Weights of a small GPT-style language model, trained from scratch on English Wikipedia.
Size: 9 layers, width 256, 4 heads of 64, vocabulary 568, 7.47M parameters.
Architecture: learned positions, biases, tied embeddings.
Each number is 128 + 32 x the weight over the matrix's rms, rounded and kept within 0 to 255. Layers, rows and columns count from 0. Numbers have three digits each.

# layer 4 attention query, 256x256, rms 0.0347, rows 110-152, columns 64-127
089146114091159144145099130152100129118147134146118125113165135137144138126116161148101119120160133113142140122134126155113145141077126134127147134137128116129143113157109113105150127139132149
109079096102156127138107116127107095076152138131135116147116117105140122088122118140139155129137107170093174141071152129107134124142097181107088138149149151140129123117159150114164131121108135
144129149129116161123173108134120156132115100137130146123121109120139151162158140100149099086117133105135079111126162142149101104170091100116140116127144114162119138158138133169134139157119099
094125120094157137113122128107126080112145138140119131135133150146154125133105118132137143132108120137150146132108127115111146152095129138124151150131120144099136140138124149097137127114156149
132139166118126145114156119114112127121132116111131133145129154139165163160152120108143115087066128131145104110125156099122136119174101100112138125144126102124135121162152138154131128143151070
133144137112104155087114148127161143136126110164171147116124180099136125153109146118143110124096097116155097128108126115147119109149141145135112129111138105137142132107120157135098098092113121
105134109128137116142145133127113126118138137128112087094125153120129131108124116131132140134144129136125124122145150151092125157125145135123150117120113147104116153139102130107119146130151135
154149140146128106136119151147115143140135125115151121133126130135137175154146110121142108137110114122125112126117153144136142099142127125140148162089129113146103149121152119143093105133131113
100109112117129134107100156109117111120144138165101124128150133126120128114112153104129109124114128111170146113137117115096140160116154136140140121118111140096134145141111135085132144128095135
098144137138153127116145114123091119109148141130126130106128157158140145145140129102150128128125134141166108114130157127108128185150156111127194121103139126121121150143114134135118133169163156
157162161129125139128142140118101114111118092124111116162119146140147154135137103078203093139087144160128127128124128132111125116127104095137149179085105116132095137153107145136115130118117085
136159109117085134089129160133148124117143124097157111132146175117117087134147103167099124139146097127151155145121122105138164145138152137129151137112134122141158144096120154095064109088163114
084123122098135107139147108112115088108153152140099107101123154126143120098121117128129154131144139135135129117120160131075147164119162138125163097124131139109136127135103144117133136118150166
109153133125125088138126098140129135140132154123111103126141150132108105113141110131078134131160118103143140108141140127097164132129159139119185088137131147139125120124116142084118136125152130
158132119132128145117132136134133138128131108110135142165114091117141137137142147120128099119120117151121123141101129128148119085141103119148119136122150111146130117122149107154141112148130110
154119180149095123107104106123153159140107110111127145138150122124107115126133116057142110111112125121131127087156090094140121103150118125142112109136138114148115169124135148161129150111116100
111114136136135103147151115137141112138154156099113121128116122154110117147125142109099181118157152137145123127142140111111107173108134134131162129140146127129129110152130123109138095146200138
124127133118155133117143126137096133103171146113114111131133127154154163132157131107120129110098120113143122118114184139111140117139121135121138127116133116150115123140108132138120112167117103
167084127156083145101152127125185107170114084119175168113149113133134108159143139096144097122149132064112099136154119131144101110142087095105091134085134127151164129122117101138105109136120113
181113041161138214115079203125145071134098073123149179149151101112122120200126180163130102107178105126088122130123086140146152112093123150168079180115120080142137112105135142082126097123083174
144123173123138108137146170143101154121095125139127142158114117101160137112094125108198091110102129155122123169085142133157117096130121154143114157115110118134134137135141132150156126122119079
134140111128141113164174152147132127081110105133152154073101128090104178124124124100147161156054165152135121101118103138126125105157106112150135134095153112144134160102164125161161109168108136
075106081049136146097077121138088157133177078185102093146111176103180135100127096084148145100101154181148116100066164049094112146128168160139097109152113117090108185184149159149159137112102106
120181109153123100089129155139129107134133084071106128115121126157056156145131114188077144167145130157131131142105107112139118128091147092193180140074157119143119104120129174125126100133185146
102181134158145035214182103118107151133116187080048109163116112110086123055100072096142161160118112149164179101206129137083153112151147140157148141141120132112092163093143075102111123133141099
063164121110117072172118114112086115110192137149092087090106168101127157106099066149085174209115126139140171112159150126090173141113164136130160090139135132094096150158119117099137151153165146
111123074159141130125127112116146107089143143120126108087120124142076161129129144119107136147130142105126105099172104147095129132133139113135139140119127145116122138119126133119120139117135208
170105127138085140089124120132167103161131082108142147135115136121144120133164135088148098177106163139118124106110133120129080102164119091136114125103157147155160111105159160150150098115131136
105147104134135133070112117120123105126128135143180115086117167167107111163138147178066172103181138055138097131137128111111132162089129147141156128129146136140156120146089161101082136107155183
141190125084166114092148148126121126121116074130086123174110122146096112139130103166140136111141176125109134136128130126153139129098144155204136153115119130131111135126115178166110116124152101
159169149133136118146147143138095131166115128138100149146116130141123124145131114105152109117097146120115135111112132135165138096153107131137135150137133137140125121124128152171154126164122118
116123136117145148121088127123142121111131132137150106097167157126134122140122146149099137104148115076124119136135115115110133126136130140119136118136118115123137105128092121091115142095143154
114140177081131141037157145134101148096123148157141119148122129140153122098116132094198104114110130153127140137115125099142145117172123116115081125165087126139158177128090167175113148097121046
117153110126126106088111106117131099122127119108106103135152152132120103163133125160107129066182093084140099127122120137098127151106134121108157118143109125126136090156107099121115142088161161
121158137081124093101131120103146143124184145087067111114149147154106091164096121100083160080163126124133109128145130135084150128100162140135220104117102130143102135169095098117102112143170115
160109117157166147173101102150167131115093150126161149093107119112124151177134166149124115121154156049101119080166110169137118115117109153108068137176134116109147109080127060104165101136089197
158106149113137145122129103107108091075119137135106138115119113174109094182143129172102132103167094108109109156152072146123103144106086136128116121148127098112125119147119129140167142089135144
157124152136127145152128122129178115128113136108107133159152112122132159072161147133177123167138148110106154114165114117163111114148123114128071146135123145129091147075117117120102113107112124
204089146152120188112147152134196111160068152127194177126128107154110117204175182120120110129097099090107067144117081173177121090159082100106107140119161086178201056084168100159128109142123193
158167097181148079169138156115127108126145089128113148158095120105121132132161107100168129119151152122112139113130146116129150090080150093171118143124144133113116163137188117144145095097127133
136068078095140207061021158143159111147121069129172149115185135092170095174094183128107062111167112108110084123103104092166079142103109139109056150147129101125130097100102154081146084091086164
136151114150187113062092166115101163173134107098132129161138160131123121106096181072137144148098115134111157127104149100125215129087179146174144137074126155151134114118131143141074120122108137
065135123108144154157124107109140164112106198143081086167132129111114159099109075150112155121133142166153148072126136162121120110109158165130165114151098107113107141119080096150104134159138127
# layer 4 attention key, 256x256, rms 0.0277, rows 110-152, columns 64-127
116135124120124120148109119132168116162120125128146122096106169131138123157111150130114143140132123161131121108136144103090130105124124129109249111112164114108131105118117151115086116135176122
135146109125133112145161109134094126128136153144142062099126169135139162137149127120072116116099125127156131127123132125100124130134136126083235083134136104100113179144113107119141133175146157
108125160112111115063116118098082116116140144115130125150137113113121127115116120122157125132098130113143124136109106159134139119117145158149052150109128147160152080154115139145103160098116118
105134125124123138126131125132148125154104125132142116128100152140111151158134144123072108131160144118110128149151138122138135148104114127156242111150146116140093137108119134095100130165183140
081182138115094118082095136122123121129163128092129087160140088116100138139126129109143167131122113065130082140101126180126137141099174167193140101118082142131091142199126151143146157108133129
130111173136095144143081111139118142154141149144160130173149086109083106138141140127113133109115097094125113116129105139151109147118171171165016107132067122166094149151117146165166130124086141
111134101135134126132147113138142133135126120122137112133113144157125122151166135119104139137127111136108136138148117118131143146126142118149219122134135119113146139119159127114111130167186119
130116153113122194082120178135126133112107116108120145130139092135124105110112132126177138120153150119144115148121118158162154106132143151154000154104090151110129135117139143135162154094111108
128140129127118141155119106145145151136110126140139074125114130124126109179140147133104135141142115162133109139145131122096129145126121095125228085159127096115122129123133119132106114154171115
122109106129107131110132131121141114139147123135144145144105127110119104132148136108100139151146134106113137137144118141107140127124144118163179140141132133135132116125128137108109121169157130
126155131113107155098144154151149132127124145092120091142129083122115133092119153139150123108158126103134072135125135162155123118113144165165034156123102164096091135131124157123145160098118109
107099126133116143108094121116136114151133109138151201167105122121122147127135131108135118120173103102127147122128097122149104158097157155192000111112100125150077170139146139144092153128064148
115126099141121124143144112151142131128137129138146126118130164166116127151158145118081135149142123113125158141141132121107154145120130099138255109131152123120128149122130115115112108176184127
120129117127150111130133085142159127117132115143132146138107123137126113146128129138088141131139113129126169131162138111113091151119142126166196112101153099135117126127107135115097106161170136
121132133114141131122128147115084127116142132103126138129126111119152100112123118141179133106125150118140092136104155135139125107136139143147014155119132154123097107109124131146144125070094127
133136124117149107150095109134083139115141111113093122140141076126120116146116124157138124126091128147148082116145109143150115142124131156161008130102122137114090127175144156165121162094082124
105127108148147121124133128130127117157143073125118196130143151138102129123147109126088108140145146111107154135120137116128118142120121089140160125118121127117161099101114119108121119168123135
118143099115112133090149122117143136134134121125152101124117133121118155154106119121096151137141125104146107141131123118115147142107138115153224107113149119127129134138104126114101141131184128
153115136114126135109130123134113131123141131163120137143123117111146114106131146143165099107111114139117117140128097143149153131135109133123005145166112108129136119129139152152158130109076104
142080116125135143162111113109142138173121122127127103145118127072185155138117132124150116136109119135105116096132111152144124152121110142093000125166113091113115154130159130146172121102094099
144115191103136109119110119116145149185143128143109085143138100118166105130144160113171089096145130125118081090085115184118127114080110100063052120193088120129154146153097135177153170133160117
162114142140112117167131121121156116137116130078139108176145098100140111156128147139164154131140115136095139120144091140120155129090103134102015119221103099110114171148141105150165155107088138
139143139125140081091172138125099111120131126128158055111132183139152118127116109115133115138089128101171142095117188140098109130132130139116255097058146167154114167139118106084066099136139122
117106128133124156141095133095157105115139120094143183140112115090139118124131139134167130137171132136119132108142098169173124108111114177171000155132113132131116148141157108151095134097116156
111148135136121129147115143121139132125135162083118153120139129156107142143129150110068152171174155094159172154125130133114131119129151122112255104087140131138157072139097113142139141154144136
127141106143137137117116129119136121111100149051123131128133144168090138119151119134101167153140134114141151142120166115122111123118148142147254122086151160173128101144155113105086121133141148
119100112159119147169136106143155109108113169115144154099146143137076139148170102118057166154137134117146185128179124065142125134160154132120182122132165109123123068093120099115144121145108142
155104124131137151146121114142112140133136138145167114153135109078176112099112159142126107073151079132124109124131107176169131119132114131148020146165127106097116172129123090161153164121082100
119124163156104151128124136128156108151121077134077206138121152145096104133145145147121115158144119121129152123146141086148108118127131152202087141072171121157132067080153127096070101109115155
109111123146162139089111153103131129158134102124145165146115120099154081115124164100189125131138117112133127107122107143161119101120110124133000141138119139128137156100136112140104149111117145
145110131114149129121137133133138157167138112142154119153111090125135083159130188110178129110133121100090116115124094155143136109093082123107002132171090135134143159121134118189130165143143119
120157116141128127122143112141141127144087137110105115101119140160104145133139114149082123166138121141141129123151146117135104167156161129161250115109175111131145086109117166090086111123157141
130163168095102102042114122138156123133143135161145087147155155128197111123135115110153101054132128084162123180045125122071116143127106075104148096088093140153134154126058118123102156093141157
095146144128146128135129137153107134098129129130127170091131140155085114103124098133103119149124123091144145144138165118150128151132154120173216124085187154164125083119133159097106093129144118
129151136139145111100111144115127118129136128118100196124111140141118126120135117123118129154139139087123149138151133134144114150113121118163201167108150152145135070133123150117095117119140139
166110118149168100195144090134131111120104137146086098098128116124085113134119109130137105142093090149107141123165152085112133121153137124075153095173139104117132100129127151156211125157122129
072126174168127111151120121135088152117112154127097140060146121146085131124110099123136109149097127147110097135135134084128136127083124075086145107130147170168129075107145166092146114142132130
120134093133137141130144126142102143126120150146146111128125145103147109151148133106145132098110116110125123134131141147135126104156144105060061129157123115073157172158115103164143168155118121
150090134091136157184114106133128111124122109170090154150129088090136119129112149155153083083137090145097117141143110126153136123109111129118007124166102111110125127116148178151169139097107120
203103133137080121140132158108139147168148163111132120128126132086145093124124154138124108149160108129079110113156131192139128113080104109086015147167111173127130184122171096135169162138134119
124103120113140117115126097129118132106121111168145083136131157079179178109106121106135120118059137156133139079132146157132131165143116135083062119106147091115147142127115127119157086103064136
170068123103091163090101154117182106206138104170174125161136147101183162121157159169139157106138162094159130134133148120116122109139066162150000157121118104137134099110103117112092140096124158
095130109137153110129150138132131100121129142095121171101114155164090107108125099133125127131127134112140136152139173081136133142118152133136217123061151163123134120138124160119098117155172115
# layer 4 attention value, 256x256, rms 0.0201, rows 64-127, columns 64-127
126112117109156114107131108131131149106169150141127105080106140109128123134110151104123132098139113166100122149134147137138105130085117130110115098111158052114199139045087112160102136159109109
196097075165122191151140128179147152136072138125120121122155101124132128157103144144142135142116146143147142205126178205099140126150124136135137096131144062140162120170147073099086096120122118
151158199147113087145134160100119067095186136107112122114184099111145120194169148038129106129129197129145193057141099078127108146115100108147111104155200125132067092113137148118121112166098107
111147144069136153134133124131177179105156143128079119140120120083163103111105175172123163111154092122100111170114122189138143122144146141148117159116148052127134093100175143091134110161158124
087144135115189251091170148159097121147134176162141127117110107142142099124100111146122113107144142099134144181133093038156127112141132090135107109140116096114132173124090058171107129108138175
175167116183089151107151129149092147094155164176155136053116169124135068173133127150107136158162139134117144107127174121157174108148131157118131122135196123124118094102142144125090151104157113
118135131121160152157102156124147093211135100113151124125148102186071123074115095094129125184170114142147118158119103134119108134122106108147140115078051175139084167176134151098179118163145123
170143144126186071163153127087144067116200093142103115088130134131104124129150095097096110158130092170099162072139089060143092188125096140112141133136203151127078170039102147139116178123104076
124164125183117192170135149123161163153173124113148150126147119129126089129164115179135089156123113131094106130124063099153131119091154097118099098154131130153102127076170096108131127154116145
106080132085150120090138115140111135164143138160127097150177175133213189101180125127161134123072185123115063082129102097107177116115106141120160140103118115142164144171120152119119122123150108
090134112113159101098122112154121145168120137102057112137113125089139189119123173134125085091135131128134071134148137089113147134110122136136140152129116137126156118102103148092126140145121116
112089103167062063097135096126135141179214116132082107099086114095101184098070146133102149109154125170123142167125176133160100134116125124103110109096175101134152145142109115145112138149129100
158119106140205058100100120128082097124116140107162122145124148101091159087154086087152154134153088121158138110149103089124122150124096114127139140094173148168149147188170149117120109139117160
125116115122149138098168166114143116128102130181147171120116138130094157098117171146149103081151117140120138098116139182123123108097138106138127114156127162091090118076115137072135099161130113
125137109059142171076137087120200157113164179151178127167165156090139139109168149173128153074146165127081091060149087120111169110084161128124106123187170102100138136114096099121132075159118114
082188168105113168143126148120147094142167085137160136176121127140133066163147106146141115128169164144116100097132126106141122139142126125116128144158083130114085106144128132127132145137145170
155151203173110129088101131103121152131061127096109122100139081132149142126112135109116156100152120120157178128113142158142109122115112133156100174143141145124088068161128116119173115094133090
137148148089190211136179124227111114100128120118164117131110131098167131120155139099101076094127140093156129174117156110138134107152140123163120118151112107123106132054106124100119114127104138
101079147046078102132073154134164153136167131152122149106159134135170118132171185128119124130134183178157044106112097156136160134124161130116149138141132104152144122145167156104109058119114078
134075060159080161127146110165188124164143173119183156155132111136099086146132129159157144133107065159149139159149120148129170115130145130110125113118076085173129132145196110132127118111118129
127157179062121136101166127103143121116194109145165108110159142133127133142085146156116099113153084111047086147118122154130119123095163159108092127134160110112134121069080112166115156146146186
133121126113133138098133151123158168105150171143146127166194116150132117153172146120134123186158176175083084158120081136129196090079134142089124142119081151132089124126141165105117159160147152
139157171137134105142122138147114131160152134113130137104131163150130126130171109073125099183117143103108103093165170080117087134107087153116162131132097170117145107140140141096163135117084108
070102127187099111143177141033181175176139117123122140163126079129098171069184117142106134127174131106160109107069093101113141143190169153120120112135091166122073157171188081147156163156137187
119104135108155076130122136064136085177202173135085141145150104158159132117142117084114115154111142130111129113109039024125142142105123164105136137102134186121116152100172160078158125155135128
082129160103084093135113136110217057151151111114073135117145109131126143135069156142102137126110131209091133147067120140116134155091134177102134164103153097123132123076108170118126156119125079
141123159131183170122127142177097085123032125113137115113150108168134157126099151045130113099123136137163122150129158138107099107104123163134155135136061139121087129180095122102170095158128097
187159128201186083137129146087163118168167098127102136102113132129105109124136092119126125141138105116117136125147144115111114123109110134114138139145148162139140158211162179149151140131130157
150093129103199158114128111129099164162040141140113145079167132114106146147093183098139095121135092115155127153102182174108140117120152107145146136105106147117162119107161140083107075160123117
091118116040186092105115159042104112168180119127187153140158121147092136107101121116122132172120063191143146151138097103158109133117106131133131128098094191132121123128107151116159122121128180
163136139159204102144091140118083129159061067156169144107131127169132134113141072108125097142087135066176132117103221044129141168160105149140128145118106215141136135124119143109146116081153168
119144141176108028120092092135111105066161088114130108102120124116136098157187118089121106101093176157107157076134110126115127135122127118093131138119181103150140100090120140139113137128138108
132120162173145117134162135068183090122084095139118131156176118175085120128086102096127145144153083141124149127092119137145151123138158122123115149126051154117101133119148140129168127132144146
133148122136159089135111139130071116164142134134091137129117174108171096195120107122127130149088178133084123117145111076107123110109077129135130096126177128094167122183070149114101149117116163
096078102090244155098122094211102162140000084174158118112113152130114156086100120122135135105116151089155092109120147132116107133114054137131138133100117149123181121149090111118140121121099120
119082115139144000159088121149123087191144172140123142047210101121163132115136167081099145160126117153124101148133132151126100110088102145113139111118179116119189126120143186138114126109113089
102123135103147172146162155143182129147165140163157154155101147134109089095097079150112118155094112127136175067121076052155116117121093112159121124110045168124146131124149064113123164169156128
119167130131102127151146107131106100109135125139079121124134112126179079193174100131155149066112210135119113152101113123116166116171132184130118136127132115118132129122072139157119133138133121
040104220078169045119080135112077056219110131108094114151132103139174112159104119073130115127069115140131154128076117045120113145094085134120136143084103140084147121108088152114127160159158072
148117115101135158129199117099104087049058101167099113146110149115114180086144145087111086031085183061138176152133186149119113145174143144151102099145136124129073159122082129127118140141116113
136137125120157130099116117140084143179073156105069141124124140076111151100126144114138087106151142114108115140108080160109152122107139141138151135146088141124121133163154176117186138166128156
087131174124181081146136150099166076173137121110108149107181106118147127132147099110136114137162106153131056131067129114111165108110107138143121154128089160117121136118157174112166155156178181
074181147179114160131140127111147183122105134143051135139079104106123106145141113143170100128142109159112070168124146140114186150147142144113133116139121072117117127113166175137132136205179139
098095094113131156127138168133075127104130136129129117119099101121143151168084143078106081133125100137127133126183120124144134105113158121130148132114144102142114074086114129115097151146124107
141190090152199133097140135151131150116086136128126148119177162149133156149175115124136067074148171116111049094141127143110179126119112154132132122133121132116086155090122135127159110204124125
135136120089118181118143123206134197104124163143096107117180132102206175167100180121120110098126124164110075160163091151153139121071136152108120110161131060122142148114105121128130121144137086
156126138077190109171140148095155060172188129098077129080149144116174082094186150124120162171147181129160156101140141143133125096105113119109156144119176128171198110172129140095109110138118183
112089092174153211150170124171123107153056084148093111102147171121174186090184136126099123182094147078169109083103203117130135130173137134161157133137103157144121135099190108099159154164091176
132106079104136154093124155091159157173137154150176162127128134164054193097116157197116082095146113128125114169138141126124097107119161132083129118120120130159136185113144123069117114159119150
158157153040156120070110144146110110072143110137100116113145146118161107187191181145129181102117168087116126064124112239106154119099118131132106137104167082137169096160084119138126062143118104
134140140149100144110126139093151142066120121130162139138091116136120095144089061174116176091144082127149134150111090094134111112158157128125076102117124142115114137164133123183118133058135193
098133142105102073128135109190101105057082114153145113127171135132128169147179140041131113077128166076140128143090164105117070133151134143135126106139112105119102140151077104181140083105112145
137118187145122084132106131098066150180166151125064112092124121134148105166112136129125166144136128172111155127186083121135098114098165149095156141093138153128159097166112166137140175142128126
112185149103136109122107107087165091122216142113061116139102122128157078190157160105105160114123185162115158125148053112120137157098136157150115144142219103123108152106128177158124159161129155
149133143166119128137158116101188173179191132146091134132121125118102103107119131175130076190126077131080120186122115096145168110088133143109109137116086065121137130027159148139111126152132144
080115141081124188127123140137168176102081146142164118137135131136125119142133150193144143113094177111140076117085158131115138073146162120109165155133123155100181138138094122152140063118113143
136135102167125129140145146116132104188096110125126127107167094148088130134089126060118105142115099118162171166134118072125160111117100098128126139107100178111116092134155106114128163111110163
140141134131163129142120119136182067107119131136146116140126129118152093136160099153124142109098178125098160115104111141116138149146098152122127151122158128134124127145152134190137155106116122
218157109167174196138157134169178195128098123137148140130153166097154096115163127185152121085153186071134102097163139168107157086086121098104122129132105158152122091135120081155109120133088125
128120111131148074160143144095105093207157171144124144149154116166092132079123122100170130146152151134181140096152085055110096140121130115126148141095062172126091140157144169109153123152144115
170131112150094203155148098173142148066090156112148097106161122187110149146111148147105109081167143164148057162101201164136161112101188148142111098136139097140172142111100067176127134147122105
099120122106144137099135158196166099190160149150161117066115117111123162071101153124105107120136101128116135105122115140115093115125097117131114124117159083114147125102102130111099118164130106
123147151084105152136115107096154061089217104126102117106167122182168099176109140134101136128133159202113122143089176117129132140106135174132123135163155114119111169039065150144123124123178116
128174120135031118130130109107111107065208136114094106149138130131127086191096140115111175154155110153104151094148148179156152131121151151141114122103217067138092131118144138194067146151173094
# layer 4 attention output (transposed), 256x256, rms 0.0464, rows 64-127, columns 64-127
104093173190130183121123128077120136146127095114176184157117135150137103104133163086180084109140124168151089095135110130174132133085123089114155165124117169125122148141136176140147162145157137
120134129108100144143109156152107091109143095146103196113083115132113131112131135104126118164159108103159124056104158138116121124109097128132091113114084156099087124125112123205162158132145095
102092120116158165102152105108109149126149135127106160066128163138158104146101099166115177178132083051140129173139181094123110136106166127103208130134138077155150098127111111119128151117129171
126104119154110134163110120135130135125148129145217129140099119094129133121125134093162110139110104131136088079102124105125116104099122127091139104147109155082103163117148084172135140152102143
119153084105108100183094151087105085103115155053072130170128118126147159161131096136111139148170124196107177109160135206058126153113126106129192122143170125119142071140133131109104118159135124
117088200054131047177155106129163154096129077069100125111153111114115157106151129108151107133087113091139103127177095126156074159162149128102203160144103119113162138186141141168144124176103128
133157073137100147147101128172133115141125182143118089138110156112161127155135114168096172110119116128146147163150155163086144115145120150103157142125186111165114123084117074081062085064102138
129128168123168140121121071096139149148107132089083160113121173119144142154112183179118146145113150087097094147159178117143095080156176125111159171145151117141109088161101109089120108181127124
131151095093143118131112101122111103133115135108088137134106140108117144100101130130078186146158141102125182124140154143124124119157142117109216161114152135154113104143131121117095113165174102
145126144172108159078117142111118118124157148112127168140150123134100114133134125122135090112140122139136147162112129134156105144115119107149000152126089147114118174118134157126137167107116134
147094146159099162041120141114139138137143107182194115164155151149143120107125144086165084093094124150129119125070127110141130139140123086081069114112108148126162147123124143122170153136111107
125108135151145168122113169136117120146144128139163163176132114152167088119151166079171100073129143183139098128097105105139114127102158111157073128126092140113113130117104172142158129124127145
119132092138109137168124132126127152131123152121058104141148098148160160162117117156111094165079148129109146139145173161111137125144130158116028125144111140109123115116106127124162128093100116
095166134119112111106135143155125121124127120120112099150112117148110121132114098122081176166147163123119153137149106127164185140135125162147207102098140110138126155140141129121088149128160111
163137196120129129122127109102132092151148129089097139160127113151105140130087128129115101134166104148110156161173149163138122158154083073123177120093112139120124158107165136142090166154207111
147120096085124105185104101133158139116123200100107122118117126101106154151118131155101163143129064111099184162210115137090133103147127127088169120157161108128170074125121074120104083145089150
062123081103127108218162168195111149143156153148153062114109110103114091188157155115104150127069131111116124155101124122108152137163155148099197096087149101150127115109111125112150103116125175
110079154160064143055149140101113154087125105113184124128120136161092135142109106091142149161109107139132104065103142124135136133096039114080191127143133139133122116174150115181166153160156095
151137165188118106138162093141168166110196200103166170147168113099101147130089063097142159168132065085123145161167104125159154147099108149146070099101102101131115171116134117147115190124099189
108199114127135132204126123126092108117136128101059155131105094120108154108115113140083156156174121125126181132176125198129129131112123162166095150138142148135106117098133104128105132144157100
096104149138149090116110118112127143117107137083112161156135134134132130114103156101149137128113144169100134094171108100196169143183081096137165128139132163130131128151116193127113102183143113
109151129113130080127081128171152120114161139109060160145136149098086142095101085172125126147139092114112178119156144132150163206164130135181031131135146111126153153110130125143098103118117111
138106100146072137012116114138169125150133128140145130106177132122083117109159125118148139125105109116150127154102102144186160124138135116118109136165101095173155144110126156130101158132181131
163115129091155183120076136145091091137086140126162098157114210091142132132086122169074151064090097151095123193129122143098160130124105117104146122094156106138138121071148118089126107121075106
106144111142134118095116126154132145101152141107111140129153162088130124124103100183095160171135118108123137168153173118121137163140159118137055163138144100148116153134095108090059104071082144
157145141144150119227124114153149154120170158083181115110109138057132080122145114151120183158163118106136105171204116114147139129139160121133090093105146098136094156125133106134130115132084173
121139127152099164099113162125149094155166127180121107154146164169133102162167134163121145134122133122155138146112143160105147185106102135134078143071145139160136158097111092130101140095135142
177108133072106132133092105156123112136097186127097109137137150116157155126120143180107139082095124085117131181140124134109113140185129109099142116117128105133150116085094093084083098112086127
094159159168091150112145131155159157128159100164159092183117143168118145115158139105143093153092138148117094084102125151147148140119070148113136120121121136123129155127122140145120195105143107
104152075156127105225122107141152159114117202108063083150126110107156122146150088185090182158106156155081167174186145141095133134168178165131083118153167096143148107094111086096111112064101121
120138085107102135080168133146117114124087120148105104113142164142143107154095148121131145118119134119108097134100105101071121103138114134113123126118173131141111094158113115086128100115130118
151103172137126142109115126136126125143152097099142186122139125133140095107122153128154106124154125070129106149121165084161083120116124144154030158174070125111124144161133134154157139140132140
126155144095143142151061151173099113116135166104116080132128191074142126134131143200103144113110108110101121143119130134104154141148130146138138159102162126150125165113108108118085092099129126
116112090139098164102114088113177133110163149133130209110164122146141112130116152157153073169146114094132136154123136109123084118117133099125072143159077126120151096133102105110082136098139146
109194106185113131090160183116128106168139108146166100173130117167150077130141151083145094088164158153166135129074116101143134122096170136195088095125112168150107144108127178101118149102169121
156120143172132146087141080081198171163158086165160150153113112160173125116119177149181099116140153132190096099144142063124095139105133110137097102149115155162131109113059117106140150110149116
097177061129152134140159108120069137097101142073091079108100114100129136119175072142076173176148123140104153156154156150094142120111198160140136145173144109127105162100168129099101123073101097
143086151124140153115103121101143101134130127113173205107140164117083115153107143119121098149164086093157136135137143136119108142103099073118059151113144119133135123120132112116126139127083186
115131069154126180093144121119149141115171137140162132111159161112144094129147140151106141135150130117145127156153145107125123136120159146145021132119157111146124133110077135095117124052065172
129084225149155176054124181117094094142111066137166150126148181166147106150108128099143109108117106126155048094068114108154140119091080085096202161118128138114134135167150135135127177145117143
130101128151101123089124153131148136110128112169200083152119137133125126134139101124108120127100153131146133124084154111143159138151097118098104089101112115115171142101160095116167157108109119
160138090108110137129076108155148146129133155130118086141113165103125148158118112193104167172107103113122163147175134119095140146146119124088121113140172126139128128092117091077115074099071130
153068152143098176100084128144153132143129129143223132149149187098122123110117185101133105100113098111146103114087115125125125120125082107099096138092127139112150148131136091142137149121068149
085192107125138093196184139120136138099169127124099135109118114123115129110166135110135147188134139159116139085123156127139137159173171146132140096168128126141154142155127119132122128154114093
106139154130120140155073144151137108140161163084107141159135130106092118164115129100123134187130127154116183180123175151153158172138129088121125113095145163136142136123168123078150138130166087
109107159193109136085119138095150137144180101143170181139134105146085108111142135090178091117155145134165135080065127134174128166097096103142107149107091158121120148124137160165131160154172161
153107143125084166104100086114108147100116169157154157096108130117132144144101109141151114184075084066151100136121167125079106137135129093063207134169085124136131127095118125121119166090117089
130102143108129153066164143106109150116121120133177110157157122142106157124093099104135107116074093139141104119083137127116137145138091113083092104120148149133123132132123111107150140115124067
131151098156134116164064141117122076143106142136079104247108137127180118102148118095116163134111167225067150140115135160107145135147132110153067095145124172104101112095153092138139168095156050
091059151146145128148133128097132138111151158131158176101165082153137128183098118066162074174116128094154124146121116078182125129114122134126157092120121167096085163156135153166165166108117177
122154057091165069251137100121095132137100164115097098157104102106149127171127138174109149166114134142064169161191124161095141089147122128141183142118191108109127071128113121117124079114123138
120104162128150146081125166099116110122138085129125181141132137165146089145103142124132107109161122119129102112115113096147149149105088129149044165124118148120147122142108153142130153142145147
113112088164126143085120115124172138138168134176169189150145117131143129097143145116156079120088142106147120136069138108138139134135133115150063147159084094147142151110096121111103133071101157
124052134152146150155127092101135163105147164087176189088123150093139138142095096157152114165099096084137092150156163133161118123150127074063176131131129079137150109145128094121130141116058177
126135127133108146163097099150127147097120123085155103140110137099122132097146132132139142138126101140110116103126137137109099118169131120110139156149129144114111134153141112137146112153143080
139127137133124086061135120114126097123097094153150171132159159153110119081084141080148094110169109134127133111129084121114163146084098108166088123113111147123111152128132144140071188127155122
109169116097140115146136130149125126112132134120081079120109135114150129140143122177114169126149146133099138136141149133089107159168173116144200099134157097153149105110102123102100084114151100
141125155093138087139148100121091136112120122066130151067115125088118121138102089147097165152168117076166117130170142111185126123127113090137130116175157094123135104134145107143137142125111133
122160105066094136120099138154081073135099154097087096135084084161082148157141110088115113165143097151131198145125179167102117141174101074116170102156146130113109118141168150131163129154183093
108163096132105179093111131123142099158123148143099105139122156144157128149146096165086159128165125140124166167129125200102152129103142164163122150140175103153130122091125090063064111091151145
155107187087158112127105151125120098138124070106102134148122133117122138120114156087163117124106108155125116069156142182131125185165063085101152141086147142129102139139134161155203123179123129
127095128171101153127119152098114141120151139111160147181119118132144116137156145057120125107137147180119112148128137110126134131110140120112119092133099161120102128128137101130164129125117123
141112129116131103174117103126138152123144159112142180139105135100117114141105153130162136171115090106110102119204121138122109103152116098083094173108169126139095112186095120131098084138085185
122124172098205107239148130109127170100156145101094166064129105088118178117125144122176116146097091120153099121198101155128110133118171143106218147106106091109145146151122132133110091160059211